config.yaml
d_model: 192
d_mlp: 512
vocab_size: 4478
norm: "rmsnorm"
norm_eps: 1e-05
tie_embeddings: false
init: "normal"
init_std_o: 0.03
init_std_down: 0.0
optimizer: "muon"
lr: 0.0105
decay_fraction: 0.329
Each number is 128 + 24 x the weight over its row's rms, rounded and kept within 0 to 255. Layers, rows and columns count from 0. The size above them is the row's rms in percent of the matrix's.

# layer 16 MLP down (transposed), 512x192, rms 0.0471, rows 360-394, columns 0-63
size [101 102 109  91  98  91  98  96 109  99 101 109  99  96 108 102 103 104 107  95  95  99 102  96  95  94  95  94 100  98 102 105  99 103 105]
[[170 133 140 119 133 126  95 109 113 153 154 139 114 133 108 106 166 117 124 139 173 119 154 136 123 147  87 179 115 114 167 145 127 147 108 166 141 162 106 138 112 113  87 128 153 136  94 124 144  94 107 111 122 166 134 126 109 155 174 123  99  98 118 152]
 [126 143 131 112 159 127 115 143 130 146 112 111 127  98 129  90 146 137 155 144 121  94  90 111 156 160 131 174  89 129 149 157 138 133 149 112 125 135 162 112  66 113 124 121 144 114 106 125  93 114  99  82 127 141 118 130  76 171 143  97 136 132 134  92]
 [117 137 129 122 123 158 119 168 138 100 113 120  97  96  72 115 102 157 173 106 177 114 144 115 120 135 170 155  71 144 132  99 133  93 141 110  99 113 115 131 130 123 120 154 150 117 126 105 174 160 153 189 180 142  92  94 147 128 150 140  91 130 137 108]
 [135 152 133 157 175 140 143 120 131 159 100 146 114 121 172 109 138 121 117 124 136 130 120  76 147 182 156 149 126 136 113 110 159  70 120  98 133 115 120 145 178 110  94 126 119 156 122  99 137 117 148 123 104 121 193 141 144  77 123 115 119 109 114  97]
 [112 120 113 154 122  87 118 148 138  78 146  97 142  97 137 137  89 175 138 150 150 110 187 108 148 104 113 135 116 184  86 110  84 149 115  74 147 128 136 147 137 108 101 145 149 124 137 142 124 105 125 119 110 103 120 133 155 130 126 111 106 110 124 148]
 [134 108 116 193  91 117 123 126 115 163 111 112 140 148 104 131 121 149 131 176  79 131 134 112 177  91 144 158 151 151 163 104 146 143 111 157 105 121 115 141 151 108 125 133 123 141 133 154 134 136 130 130  90 145 111 136  89 111 183 158  86  86 133 133]
 [138 174 127 148 105 148 117 166 167 122 166 122 151  98 134 143 136  89  99 123 140 131 152 115 103 148 122 116 115 158 115 132 149 105 117 143 100 145 117 148  77 119  81 146 133 116 135 109 150 155 136 113 114 110 115 128 104 130 162 125 159  92 173 142]
 [112 105 108 118  94 141 144 162  88 122 134 156 106 140 152  82 137 151 140 140 142 120 153 130 120  82 179 101 129  90 168 114  87 112 128 109 111 135 129  85 111 153 136 100 123 123 153 130 119 140 149 130 111 108 135 117 119 109 135 112 154 104 105 139]
 [125 103 105 140 136 164 164 117 146 143 141 159 138 100  96 159 109 130 154  82 115 151 109 182 127 109 116 138 145  90 170 130 112 163 135 129 170 161 147 159  96 135 113 131 101 147 148  85 108  99  94 185 138 163 116 131 134 158 127 164 159 144 123 149]
 [132 123  84 202 177 127 149 124 171  89 163 129 153 151  78 100 127 148 100 128 161 102 109 122 142 117 135 114 118 131 110 114 115 107 126 138 103 123 132 123 137 126 126  97 170 117 112 117 136 156 151 124  85 126 117 123 129 169 117 108 146 106 140 161]
 [149 116 170 127 131 130 113 132 118 159 126 121 126 111 199 101 108 111 154 138 153 100  90 146 149 106 108 101 140 111 118 113 152 135  79 101 123 121 144 128 132 114 140  69 142 156  91  75 116  90  97 124 149 137 129 124 137 178 126 125 134 117 135 141]
 [141 172 117 116 139 101 104 125  91 146 129 147 119 127 154 110 110 125 107 113 110 118  95 114 157 156 157 128 138 143 151 146 149 128 140 156 143 148  82  99 135 153 139 144  89 166 100 138 103 111 120 124 126 151 108 164 148 128 111 136 148 126 135 127]
 [128 117 126  91 126 109 114 109 127 138  85 133 111 128 107 138 104 127 151 147 156 112 170  82 129 138 124  91 139 149  70 134 188 115  99 147 142 155 111 135 179 167 136 134 115 115 119 104 146  94 122 178 152 128  78  77 118 155  82 131 160  85 132 118]
 [130 149  94 117  89 162 148 141 100 116 119  95 127  97 101 111 108 150 117 135 142 139 144 164 145 133 138 144 113 126 159 131 153 173 114  92 137 127 170 127 104 120 184 155 147 102 135 116 116 125 141 135  96 135 148 135 162 141 105 113 104 126 113 160]
 [ 93 137  95 118 137  90 159 104 149 162 102 138 144  86 157 143 133 100  87 117 128 124 156 103 144  99 115 136 171 155  95 119  69 112 110 114 112  61 120 153 113 132 141 101 142  85 135 112 155 115 141  94 145 116 128 127 135 118 159 111 109 148 109 159]
 [111 169 110 124 139 160 103 130 136 166  99 174  85 124  80 124  98 117 132 151 148 143 119 140 144 135 120 146 125 178 116 142 129 120 117 125 124 133 116 183 164  99 125 107 103 132 162 115 156 154 117 154 110 108 124 113 139 148 186 109 114 171 118  90]
 [119  62 141 124 109 119 128 116 161 131 113 154 142 146  82 149 118 127  84 113 127 130  78  84 132  98 106 145 122 150 101 135 106 144  92 168 147  99 103 121 166 135 155 108 133 138 155 142 136 171 122 159 137 127 132 140 146 143 142 115 137 156 103 153]
 [103 123 107 116 137 175  85 124 126 107 162 121 154 131 129 133 154 176  99  97  90  96 103 121 143 135 134 114 127 128 164 131 164 159 152 143 172 114  91 135 109 106 157 133 121 105 131 162 108 149 152 123 161 136 134 131  87 118 134 176 137 115 127 139]
 [158 136 119 118 152 150 142  94 166 112 132 178 151  57 159 142 154 152 129 137 134 103 140  75 138 125 140 111 120  87 179 147 121 126 113 148  96 117 124 149 103 124 107 108 121 125 104 146 115 124 146 145 127 138 126 176 146 136 119 148  94 109  95 121]
 [158  92 131 145 111 159  94  89 165 150 133 112  99 111 139 151 116 140 144 126 130 132 115 128 136 130  98 113 149 136 144 164 139  90 154 128 123  69 134 148 159 142 122 122  96 141 164 164 156 143 112  97 161 135 149 176 130 138 103 137 106 118 125 113]
 [126 132 113 103 106 183 134 172 108 131 138 112 114 145 148 122 134 135  99 118  81 106 145 138 113 112 118 142 149 133 118 138 165 125 125 139 167 136 111 141 107 125 158  88 102 157 118 154 157  93  88 146 105 122 133 120 120  91 108 141 133 149 118 134]
 [ 84 121  92  98 134 141 128 121 107 100 155 102 142  75 128 152 130 141 136 114 123  93 139 104  75 136 171 135 104 118 114  93 113 141  99 105 143 145 122 110 117  91 141 157  77 106  84 150 143 111 162 135 155 128 107 136 149  99  55 160 114 100 112 158]
 [165 114 125 131 157 129  99 119 136 136 130 128 107 175 149 105 140 112 147 121 153 117 128 126 144 158 158 121 179 167 173 142  87 140 153 112 100 171 111  99 113 128 151 103 163 127 100  84 124 126 145 110 115 118 125 139 137 114 162 137 164  67 120 130]
 [134  79  85 135  79 136 151 117 177 115 110 140 151 173 130 126 170 156 154 121 100 131 126  77 153 109  89 115 110  86  87 117  92 130 147 141 127 119 156  89 143 113 111 106 134 141 150 168 109 147 110 120 183 104 129 122 152 139 102 115 124 132 135 121]
 [121 109 132 125 133 156 144 127 104 120  90 178 140 108 133  95 132 127 115 122 152 115 180 116 135 117 128 104 113 114 140 174 157 125 135 143 121  95 126 133  99 110 121 136 141 157 147 144 141  99 154 149 163 143 107 145  94 136 114 153  92 128  98 115]
 [106  96  92 128 136 160 143 115 128  81  70 123 119 133 139 119 109 162 127 117 118 134 144 141 134 136 160 127 116 109 125 120 132  93 139 111 113 125 142  85 140 146  94 140  62 138 169  96 137 164 144 145 125 171 154 152 136 109 145 120 146 142 169 102]
 [157 113 108 119  87 117  92 147  99 140 116 150 132 130 164 153 188 166 129  99 147 123 159 102 146 110 110  99  98  79 135 157 109 165 169 113 144 169 137 118 106 115 122  76  80 178 118  83 136 134 113 116 126 102 140 127 131 145  80  97  95 112  99 154]
 [ 99 140 156  94 154 110 122 165 116 148 112 113 106 108  66 149 117 134 127 135 102 133 135 147 146 133 109  83 120 147 133 150 123 132 132 135 150 167 165  69 110  98 102 106 115 141 152 130 135 138 117 113  90 132 127 107 133 104  96 126 112 155 119 136]
 [115 113 139 126 118 101 172 122  79 118 108 114 141 146 167  81  92 112  64 157 100 132 139 124 103 130  96 153 159 128 108 109  93 111  99 151 186  84 125 136 150 134 112 114 123 133 155  58 118  89 111 113 144 150 171 149 135 120 149 140 148 149 100 148]
 [134 126  95 104 109 103 111  98 156 136  89 172 132 130  87 172 128 167 116  89 108  87 129  89 121 136 148 169 134 143 128 106  80 140 116 170 103  89 110 122 103 126 152 143 120 135 160 114 103 156 129 124 110 141 108 164 133 167 123  90 152  87 125 129]
 [133 107 111 156 110 126  97  90  93 110 146 137 113 107 135 185 137 135  90 121 121 101 140  94 107 120 108 112 158 144 123 160 145 159 109  94 137 127 145 148  97 137 159  79 121 176 111 120 162 132  95 130 147 135 102 141 137 100 121 132 140 138 138 138]
 [128 148 115 141 127 189  98 136  98 177 125 133 162 129 133 138  99 123 153 125 143 148  90 125 135 123  86 117 122 142 164 151 145  91 144 108 157 120  91 131 116 126 124 155 108 108 133  86 141 139 155 112  80 151 141 118 130  92 181 177 103 113 114 106]
 [118 122 158 156 110 118 133 134  88 142 147 167 120 136 171  89 131 117 137 129 131 114 116 111 124 130 142 116 109 106  80 133 134 140 103 138 109 126  94 146 132 125 120  96 102 105  56  52 169  89  98 134 151 140 107 114 157 143 104 128 148 146  91 108]
 [ 91 146 155 146 151 112 113 159 150 159 186 124  82 148 127  98 108 162  96 113  98  95 106 142 140  88 137 124 109 130 101 120 135 161 139 111 112 144 121 145 102 105  99 112 117 149 123 134 154 132 142 110 188 148 130 101 140 129 140  89 167  83 118 133]
 [126 102 154 118 132 156 127 171 126 143  96 160 119 139 157 118 113 159 106 149 133 118 149 141  82 137 127 118  53 135 123 139  92 147 138 133 106 133 117 111  98 114 122 104 132 185 127 143 162 112 148  76 135 120 147 119 144 115 105 136 114  90 181 150]]
# layer 16 MLP gate, 512x192, rms 0.117, rows 361-395, columns 0-63
size [ 93 100 100  97  95  99  93 106 102 101 102 103 102 110 108  97 110 103  94  90  97 103  95  95  94  99 103 106 100  99  92 103 102  98  98]
[[148 135 147  80 112 138 163 137 132  97 136  94 115 123 102 136  94  84 139 160 128 136 106 122 131 117  88 126 128 119 139 119 152  65 130  99  88 131 143 118 138 112 140  98 162 114 127  89 124 139  94 130 106 152 109 159  99  95 177 146 129 125 106 143]
 [164 127 126 124 124 140 101 121 125 116 142 158 163 113 137  83 170 118 123 132 150 133 152 109 106 174 131 112 147 140 144 108 139 154 134 144 153 142  92 126 126 104 190 148  99 102  87 157  73 110 125 124 129 118 149 133 115 151 193 109 106  95 128 130]
 [143 163 101 115 160 132 113 124 118 160 168 121 124 108 138 114 111 121 130 122 131 179 123 149  81 138 105 179 108 127 156 126 152 150 118 133  87 118 106 157 119 147  96 161 135  96  92 112  83 164 164 143 138 157 116 131 109 107 124 159 148 108 112  89]
 [132 106 137 119  93 133 129 165 136  58 149 143 136 143 130  97 125 137 145  96 153 133  98  95 108 112 104 146 139 124 143 107 118 136 123 146 122 119  99 155 127 135 108 116 153 157 153 120  76 115 123 102  98 163 162 132 141 163 151  75  95 131  89  83]
 [102 107 126 104 129 118 125 112  93 117 153 161 114 141 135 122 148 123 123 162 120 153 177 135  93 113 121 115 105  83 149 146 151 102 173 136 131 124  85 120 132  39 142 148 113 102 152 180 115  74 142  85 141 113  58 114 138  84 114 154 131 112 126 108]
 [115 139  76 114 131 141 128  78 140 131 148 114 170 105 118 127 130 105  99 164 142 143 121 108 124 138 164 132  91 149 117 112 151 141 178 142 134 124 148  95  96 134 126 110 154  98 134 113 130 117 145 157 144 123 107 145 169 146 146 104 133 133 109 138]
 [134 145 148 137 126 166 152 130 122 116  86 122 123 109 161 175 121 121 116 107 122 133  93 144  98 139 107 130 137 119 144 150 148 108  87 108  96 156 159 191 159 174 131 134  79 145 127 126 107 119  85 144 147  94 175  88 143 118 131 138 133  95 111 119]
 [106  96 138 128 122 162  75  82 150 124 160 130  91 150 135 131  93 170 112 117 122 121 126 124 130 124  98 114 192  94 151 150 112 147 160 151  87 147 151 156 138 128 134  98 131 150 123 126 152 115 120 123 133 134 114 119 154 147 150 165 117 122 169 162]
 [146 104 148 140 135 144 154 137 113 175  98 118 124 124 116 114 102  95 166 171  94 157 137 167 144 126 129 142 127 150 132  91 102 175 100 146 149 118 135 159 140 145 105  73 113 179 124 124 131 113 133 172 186  91 101  98 150 135 113 143 110 112 124 126]
 [170 124 117 127 106  96 123 169 117 137 107 113 137  92 123 103 112 120 154 122  96  87 123 147 159 126 156 187 130 113 129 144 115 155 123  89 110 136 118 122 126 148 131 127 130 129 152 131 131  82 146 151 122 159 109 125 158  91 132 124 128 123 112 175]
 [147 105 183 129 146  83 127 167 143 101 185 144 134 105  82 118 122 160 142  69 173 130 131 148 141 143 136 144 182 114 134 128 153 139 118 113 107 115 112 109 115 109 130 176 163 112 116 154 134  97 145 168 116  81  96 129 118 140 123  86 129 115 142 156]
 [127 105 149 135  88  84 108  98 131 126 110 113 107 147 103 108 172 129 104 150 133 126  99 131 141 102 113 149 178 111 155 145 132 136 151 146 143 120 167 157 125 144 126 118 142  59 134 119 107 124 144 123 108 133 114 118 153 102 132 142 136 134 148 166]
 [127  98 134 138 126 136 154 134 113 137 119 136 130 132  96 190 122 125 130 138 110 140 128 135 123 145 107 105 150 118 111 138 133 135 117 179 142 114 125 160  94 115 141 147 182 142  92 156  57 101 143 140 130 130 103 107 143 120 176 121 110 135  88 112]
 [146 120 135 109  98 135 164 166 115 122 120 127 103  61 114  98 141 138 120 114 146 147 120 156 117 136 129 146 111 147 147 158 144  91 125 125 136  68 119 128 163 166 127 124  84 108 141 122 158  80 113 110 173 115 122 115 126 150 129 128  86 129  91 109]
 [167 131 128 118  99 149 151 123 104 148 101 125 144 131 130 110 126  87 135 121 113 128 108 105 145  96 136 165 118 163 144 149 160 139 117 116 151 107  91  72  73 105 157 104  86 100 127 128 143 154 111 112 132 124 145 108 141 133 157 118 125 117 119 104]
 [132 110 137 149 146 142  91 138 133  83 120 132 182 127  75 109 109 137 104 115 137 100 121 126 121 130 124 128 170 144 133 151  94  95 147 121 112 143 124 128 164 136 162 112 123 154 149 128  81  93 169 158 105 125 105  94 150 148 134 121  78 165  71 117]
 [124  94 139 105 109 141 178 161 107 100  99 140 102 121 127 100 117 114 116 154 134 108 121 145 112 145 159 138 129 144 124 148  96 125 122 129 118 151 120 129 118 159 126 114 123 144 115 125  89 174 146 168 162 140 140 106 105 151 167  99 107 114 126 149]
 [136 134 146 146 119 138 117 109 157 123 123 148 137  99 152 140 125 123 170 183 129 141 103 113 107  99 159 125  92 149 127 143 131 145 118 133 173 165 110 131 171 137 129 158 137 137 140 125 153 111  88  83  83 157 102 144 129 146 150 121 139  85 135 101]
 [147 121 128 129 121 118 170 126 139 107 186 133 119 112 145 114 148 165 183 131  66 124 150 143 183 154 128 107 106 149 133 158 105 117 152 159 158 123 113  85 124  93  85 130 180 127 112  96 103 113 128 124 107 165 106 131 151 135 104  94 128 128 146 120]
 [122 134 148 137 112  98 110 153 106 136 115 126 124 144 152 155 136 114 117 113 158 113 110 122 122 151 170 151 160 114 114 113 102 137 181 104  85 141  92  82 126 119 144 181 135 143  92 120 172 111 144 103 122 103 140 111 160 106 115 112 133 108 107 157]
 [ 81  93  83 107 153 124  76  93 115 140  87 155 129 112 111 118 131 137 149 155 131 103  88 132 147 175  84 102 175 125 149 109 143 170 127 140 153 161 113 103 124  73 125 108 135 149  99 152 131 129 137 114 114 131 137 139 196 116 142 131 167 126 142 110]
 [154 150 128 135 110 113 132 143  98 131 114 112 140 106 101 116 134 145 103  98 124 122 143 168  85 118 136 141 136 140 117 155  74 113 125 164 102 130 105 148 166 141 116 152 103 130 124 134 127 112 149  92 143 172 134 107 155 135  79 124 115 113 138 118]
 [114 120 115  68 108 105 114 114 107 156 137  95 158 126 146  83 111 142 122 109 140 113 114 145  63 127 102 112 135 101  79 123 123 136  90 130 143 107 122  98 133 130 150 165 112  77 111 149 176 129 141 122 111 113 164 120 137 127 145 109 110  99 155 141]
 [144 124  99 110 110 139 135 107 148 165 111 153  97  69 112 122 129 114  99 151 156 108 137 130 144 111 180 145 120 131 116 106 157  93 105 134 139 156 142 170 129 145 137 103 157  93 152 139 192 120  82 127 134 117 129 109  92  87 115 129 118 117 139 156]
 [103  73 115 154 151 130 142 118 155 143 126 119 126 123 123 150 124 189 109 131 120 157  98 114 138 123 135 143 145  93 122 116 166 115 136  97 112 128  97  86 178  93  74 182 150 142 134  95  85 152 136 127 105 110 115 163 145  94 145 141 129 149 126 125]
 [107  88 114 147 110 146 198  81 123 131 139  85 146 130 151 126 153 100 182 129  95 108 162 108 146 112 116 126 163 132 111  89 145 124 144 117 127 156 111 146  96 123 141 157 130 144 119 121 135 141 152 142 116 125 154 120  74 148 118 111 173 124 122 123]
 [129 100 156 123 146 138 113 158 104  99 100  86 104 103 129 117  79 152 114  80 186 148 131 121 100 115 118 115 137 112 136 115 113 112 171  69 152 123 121 134 140 106 176  93 145 131 161 100 103 134 129  87 162 118  84 117 108 127 125 157 118 196 124 162]
 [150 100 115 152 137 114 127  96 148 124 123 134 120 127 155 122 124  96 115 119 123 175 119 155 151 112 136 113 126 142 152  88 139  95 143 140 175  98 145 124 152 101 127 127 142  97 124  99 140 118 122 174 147 136 128 155 183 164 129  94  97 125 124 106]
 [141 142 175 128 106 134 116 138 165 134 143 124 141 139 129 125 198 114 142 134 135 135 114 143 120 105 173 107 152 158 126 121  79 102 167 107 173 177 155 113 131 148 132 179 168 154 122 107 157 111 138 124 116 138  96 112 128 169 110  88 105 135 134 111]
 [124 174 155 116 120 142 151 146 159 143 150 141 120 149 153 109 110 129 154 105 160 148 115 159 126 163 129 149 164  87 129 114 125 178 112 163 106 139 134 149 103 114 155 138 114 112 117 155 163 109 102  93 103  98 124 112 116 123 100 128 126 118  56 125]
 [ 59  81 161 152 153 106 142 114 157 112 117 125 167 130 109 131 109 148  59  99 164 110 110 141 104 100 110  91 140 129 112 205 165 123 140 157 109 166  90 170 134 107 129 108 102 177 112 113  97 111 120 139 140 132 110 173 127 137 107 138 111 154  86 108]
 [ 67 136 124 169 111 137 108 119 120 118 126 113 161  92 139 160 159 159 116 129 141 147 102 127 149  75 142 139 156 133  59 120  76 155 138 137 118 170 101 142 153 114 138 119 160 133 124 147 124 138 121  98  88 110 117 116 128 159 151 161 133 116 104  97]
 [ 85 118 132  71  99 124 140  81 142 139  79 148 115 160 106 132 129 146 128 130 151 106 141 151 103 144 145 120 101  97 142 114 141 135 115 119 130 134 128 160 128 126  77 146 124 111  91 145 131 100 147 103 148 130 125 133  89 170  98 126 205 135 111 138]
 [109 145 118 112 114  82 117 140 142 124 112 149  98 132  77 118 117 148 136  70 177 144 146 119 103 127 134 142 114 143 130 123 147 120  90  93 130 138  82 143 113 138 139 119 108 125 106 130 171 143 155 140  86  96 140 133 128 144 145 121 151 102  95 112]
 [156  72 113 138 171 115 119 136 165 115  79 152 171 106  94  98 113 141 129 108 112  88 111  92 118 151 112 168 140  94 125 153 109 121 101 133 136 144 130 133 126 121 104 131 153 139 135 152 135 150 118 170 137 213 118 116 108 130 160 101 123  88 123 137]]
# layer 16 MLP up, 512x192, rms 0.128, rows 361-395, columns 0-63
size [ 98 105 101  99  94 100  94 104  98 100 102 100  98 106 103  93 106 101  99  94  97 103  99  96  96  95 100 106 104 101 101  95  99 101  95]
[[ 88 129 107 170 102  95 115 141  92 141  77 153 136 152 139 137 131 108 134  96 172 113 140 132 117  89 130 115 129 166 107 127 132 137 149 164 123  78 121 141 163 160 134 118 126 110 100 147 141 128 115 122  66 100 141 139 191  80 138 100 134 102 145 129]
 [129 175 147 155 122 120 120 141 130 134 120 132 156  40 115 129 106 146 115 122 137 105 145  71 104 148  87 164  94 111 124 129 128 174 114 110 150 138 107 109 123 137 130 102 125 135 118 162 113 162 143 126 113 113 121 164 132 134  80 108 159 162  98 141]
 [158 149 100 101 118 148 151  97 152 112 132 146 129 160 140 132  96 163 143 118 133 153 117 133 134 109 142 173 131 114 123 125 100 128 163 102 123 160 159 106 160 163 126 142 133 119 141 127 131 152 172 174 131 113 134 145 138  98 155  86 148 126 112 123]
 [126 139 116  89 173 131 142 104  97 149 116 135 119 161 148 165 148 121 185 167 152 172 158 141 167 148 150 162 106 116 120 118 158 131 143 136  81 122 177  97 145 142 143 117 140  72 127 138 134 113 118 136 147 117 121 113 154 138 115 156 134 148 134 119]
 [ 56 140 134 111 131 135 116 162 139  99 153  84 121 116 131 144 106 134 113 139 177 119 127 108 103 138 130 128 134 136  75 103  89 156  68 126 138 146 119 139  80 144  84 136 146 120 148 135 108 140 115 115 100 174 159 140 109 147 147 120 138 124 152 162]
 [105 141 125 120 172  88 151 111 133  94 173 124 138 121 137 119 111  96 166 164 130 146 128 102 111 117 129 114  56 129 115 104 105  65 111 137 124 169 105 121 115 113 128 165 133 100 134 178 114  85 126 110 117 172 101 122 138 163 143 148 141 140 172 145]
 [ 98  99 118 135 114 138 140 135 160 116 110 106 115 119 139 149  86 140  96 152 167  95 103 143 107 148 109 151 146 137 152 137 142 181 173 128 135 140 132 147 128 102 103 181  65  69 146 136 141 144 136 138 152 120 144 142 120 135 108 126 103 145 116 141]
 [ 89 146 110 146 139 127  92 148 127 139 136  99 137 125 151 129 133 148 125 138 109 107 149 129 102 116 129  95 152 136 140 159 166 117 172 121 157 165  99 140 188 141 147 100 132 148 130 128 122 131 142  99 117 121 149  85  81 159 135 145 132 133 115 135]
 [118 115 165 124 150  80 115 130 171 123 143 123 111  95 104 153  96 119 111  95 142 126 106 155 111 141 107 131 152 115 146 162  85 145  74 144 168 135 150 158 123 131 138 154 121 122 141 106  90 146  89  68 117 129 104 137  82 115 107 159 114 104 133 154]
 [139  88 110 117 119 134 114 112  99 184  91 100 105 113 156 112 130 132 155 137 118 146 118 148 130 132 117 136 121 100  96  72 106 132 137 169 133 115 157 130 142  91 178 113  77 124 128 130 166  93 190 153 142 142 114 124  69 151 136 112 136 160 140 144]
 [131 158 107  90 110 115 107  98 172  91  92 129 148  99 108 124 131 140 152  98 112 137 148  94 109 129 137 152 118 111  88 153 127 146 117 135 122 146 137 138 152 150 149  96 137 139 157 102 135 178  99 124 151  71  96 148 151  97 104 142 166 140 141 107]
 [104 128 111 120 140 159 145 127 122 135 111 144 175  90 110 110  91 133 137  78 132  88 157 163 125 125  97 124 139 121 135 139 153 125 128  80 123 145 116 126  98 145 133 139 120  81 165 112 112 112 127 148 123 133 156 107 153 169 160 119 175 132 101 133]
 [123 132 132 104 131 135 134 162 130 101 139 144 162 168 132  52 147 150 149  97 124 135 141  84 111 135 144 107 136  91  98 148 116 113  96 102 127 145 143 118 178 132 100 109 123 117 165 154  87 123 123  44 175 149 124 133 137 152 121 115 126 131 124 126]
 [146 130 147  93 185 147  67 145 129 104 133 128 120 162 146 120 125 118 137 151 126 139 125  94 160 153 148 181 122 127 124 169 139 114 154 153 145 109 115 105 136 129  92 124 102 162  90 101 148 104 138 107 133 161 113 163 147 131 171 133 118 104 118 115]
 [116 122 138 148 139 150 161 129 132 190 156 113 106 127 147 127 155  97 134 136 167 126 121 108 128 127 128 135 114 110 120  96 120 137 156 126 120 125 154  84 106 115 158  82 118  77 155 101 113  98 107  67 138 147 110 109 101 144  83 104 153 141 107 126]
 [125 116 145 123 143 102 152  96 139 160 151 121 171 119 127 105 141 144 104 183  84 129 127 127 117 119 162 158 107 101 126 118 119  82 103 103 115 151 105  89  98 180 124 161 161 111 121 124 149 142 117 117 165 126 117 125 150 151 123 116 124  71 199 107]
 [132 130 133 103 165 170 146 125 154 117 132  90 110 153 134 123 104 105 113  92 105 148 128 122 103 117 181 111 139  82 144 139 141 149 133 130 141 136 147 142 117 174 121 130 124 161 119 125 123 102 139 173 119 159 124 151 129 121 133 146 144 193  87 101]
 [111 144 140 189 146 119 122  80 137 149 139 137 170 118 142 154 125 147 129 144 149 115 134 115 123 112 129 139 117 133 107 185 163 107 103 118 128 156  81 123 130  98 106 113 123 107 103 101 108  93  95 127  88 160 110 152 121 122 153 169 108 102 101 167]
 [173 106 134 141 108 124 138 102 149 106 156  82 118 101 155 134 147 128 110 110 121 159 147  97 170 117 157 116 114 133  94 128 131 152  72 109 117  89 153 129 131 117 138 103 142 131 106  76 128 129 150 101 123 134 148  96  95 143 139  98 150 132 140 115]
 [146 159 118 151 141 144 129 151 140 121 136 130 150 129 116 127 104 132 136 152  86 100 110 136 147  98 110 165 134 136 141  99 127 175 159 118 118 137 110 132 143 140 126  72 120 100 129 160 132 106 106 144 114  86 119  99 101 160 132 156 136 139 169  90]
 [123 114 158 170 119 131 154 137 129 130  91  77 126 133 157 152 135 133 138 122 109 111 154 127 104 127 128 110  93 165  49 148 115 107 195 126 122 135 104 124 149 133 128 132 131 187 131 140 168 120 166 134 103 142 116  97 107 121 166 128 103 122  96 154]
 [126 118 138 105  86 135 116  86 146 111 145 127 128 131 134  91  82  93 199 131  95 154 189 101 110 114 114 100 126 162 125  95 121 149 133 142 157 157 103 112 129 153 118  95 136  96 196 125 162 120 129 151 122 162 116 100 119 117 117 162 166 143 132 119]
 [128 138 166 167  93 141 111 141 104 170 113  86  91 124 102 122 134 122 101 110 149 154 142 133 119 134 127 148 177 129 111 127 134 132 111 124 143  78 135 134 120 151 130 113 121 143 121 108 160 148 107 120 143 130 142 119 113 137 129 119 140 163 105 164]
 [134 154 121 165 121 120 114 148 134 111 135 102 113 152 136 138 127 135  85 140 186 126 134 112 115 143 160 135 136 149 102 116 118 114  74 117 131 128 161 153 124 179 148 150 124 134 120 161  95  79 112 125 118  80 104 154 111 148 152 144 126 132 125 137]
 [103 124 165 177 133 131 143 100 131 184 139 135 127 147 109 129  73 122 111 125 124 126  92 108 115 159 100 162  89 113 120 123  90 133 168 155 127 121 116 114 125 169 123 119 117  96  97 118 114 162 143 149 132 143 108 128 161 123 126 108 126 115 149  90]
 [149 112 143 137 118  95 118 121 171 121 102  98 144 178 144 129 120 119 174 162 160 159 100 153 139  92 107 123 115 120 132  78 103 121 141 152 121 195 128 124 136 150 114 180 107 108 141 188 163 130 120  99 131 126  99 140 116 154 116 127 132 109 109 137]
 [145 113 176 125 126 153 123 138  70 110 203 134 109  99 134  99 111 116 116  71 127 141  77  68 105 121 129 147 134 131 143 142  84  68  83 106 152 107 139 162 117 105 172 107 128 104  96 114 112 119 126 136 150 131 103 145 119 108 139 147 106 110 139 116]
 [129 112 149 133 132  97 122 113 200 195 142 131  84 109 132 112 110 172 138 129 130 165 168 111 126  79 128  99 102 146 171 154 122  97 147 117 129 107 140 131  99 144 144  99 116 139 143 116 113 128 127 115 184  86 134 108  77 137 124 144 139  97 110 132]
 [136 128 101  97 178 131 121  89 147 149 145 158 129 135 120 159 140 144 137 136 105  98 105 154 129 144  78 142 107 138 106 155 115  66 108 147 120 149  96 156 117 126 121 106 151  96 141 113 122 143  72 133 149 154 170 124 173 103 127 110 137 119 145 103]
 [126 143  76 140 117 144 116 150 139 123 121 109 122 153 109 131 133 115 143 125 103 122 204 143 117  73 100 158 109 117 116 123 158 145 153 123 103 122  85 112 153 110 136 158  92 131 104 166 112 148  92 117 157 144 159  84 134 114 110 124 128  75 142 152]
 [141 112 126 132 125 171 170 175 166  92 136 151 117 123 125 122 143 109 131 134 110 108  90 144 127 128 172 130  89 101 117 135  98 130 200  70 116 149 160 137 148 127 114 134 107 140 182 147  99 138 119 149 164 128 112  95 181 136 105 103  97 112 138 129]
 [126 156 149 115 125 155 134 107 117 131 126 104 126 115 102 104 112 126 112 141 106 147 149 154 159 186 147 126 133 160 143 124 144 104 104 120 118  93 134 101 143 148 134 152 114 135 156 107 157 165 152 114 151 109  97 118 113 122 116 161  91 126 121 149]
 [149 106 177 133 132 129  97 158 121  88 117 109 169 146 114 174 168 162 119 170 151 166 119 131 162 164 132 100 137 120 149 170  78 107 125 136 114 150 128 111 163 111 141 127 109 106 143  78 169 106  97 123 125 121 158 143 143 110 136 111 105 105 120 164]
 [141 125 150 113 141 147 129 134 127 131 126 124 137 148 188 115 121 145 152 125 134 158 117 149 147 143 163  98 159 150 140 114 158 134 165 168 133 136 100 135 105 149 101 150  89 133 129 129 120 144 150 171 141 117 155 134 124  96  78  88 112 161 140 129]
 [ 94 136 152 109 159 145 157 102 118 120 135  99 132  99  95 165 167 138 100 194 158  93 101 129 113 156 105 119 137 131 143 116 116 131 111 116 133 133 132 173 154 134 145 144 151 170 119 193 139 122 130 146 173 173 120 132 120  94 113 106  99 137 109 145]]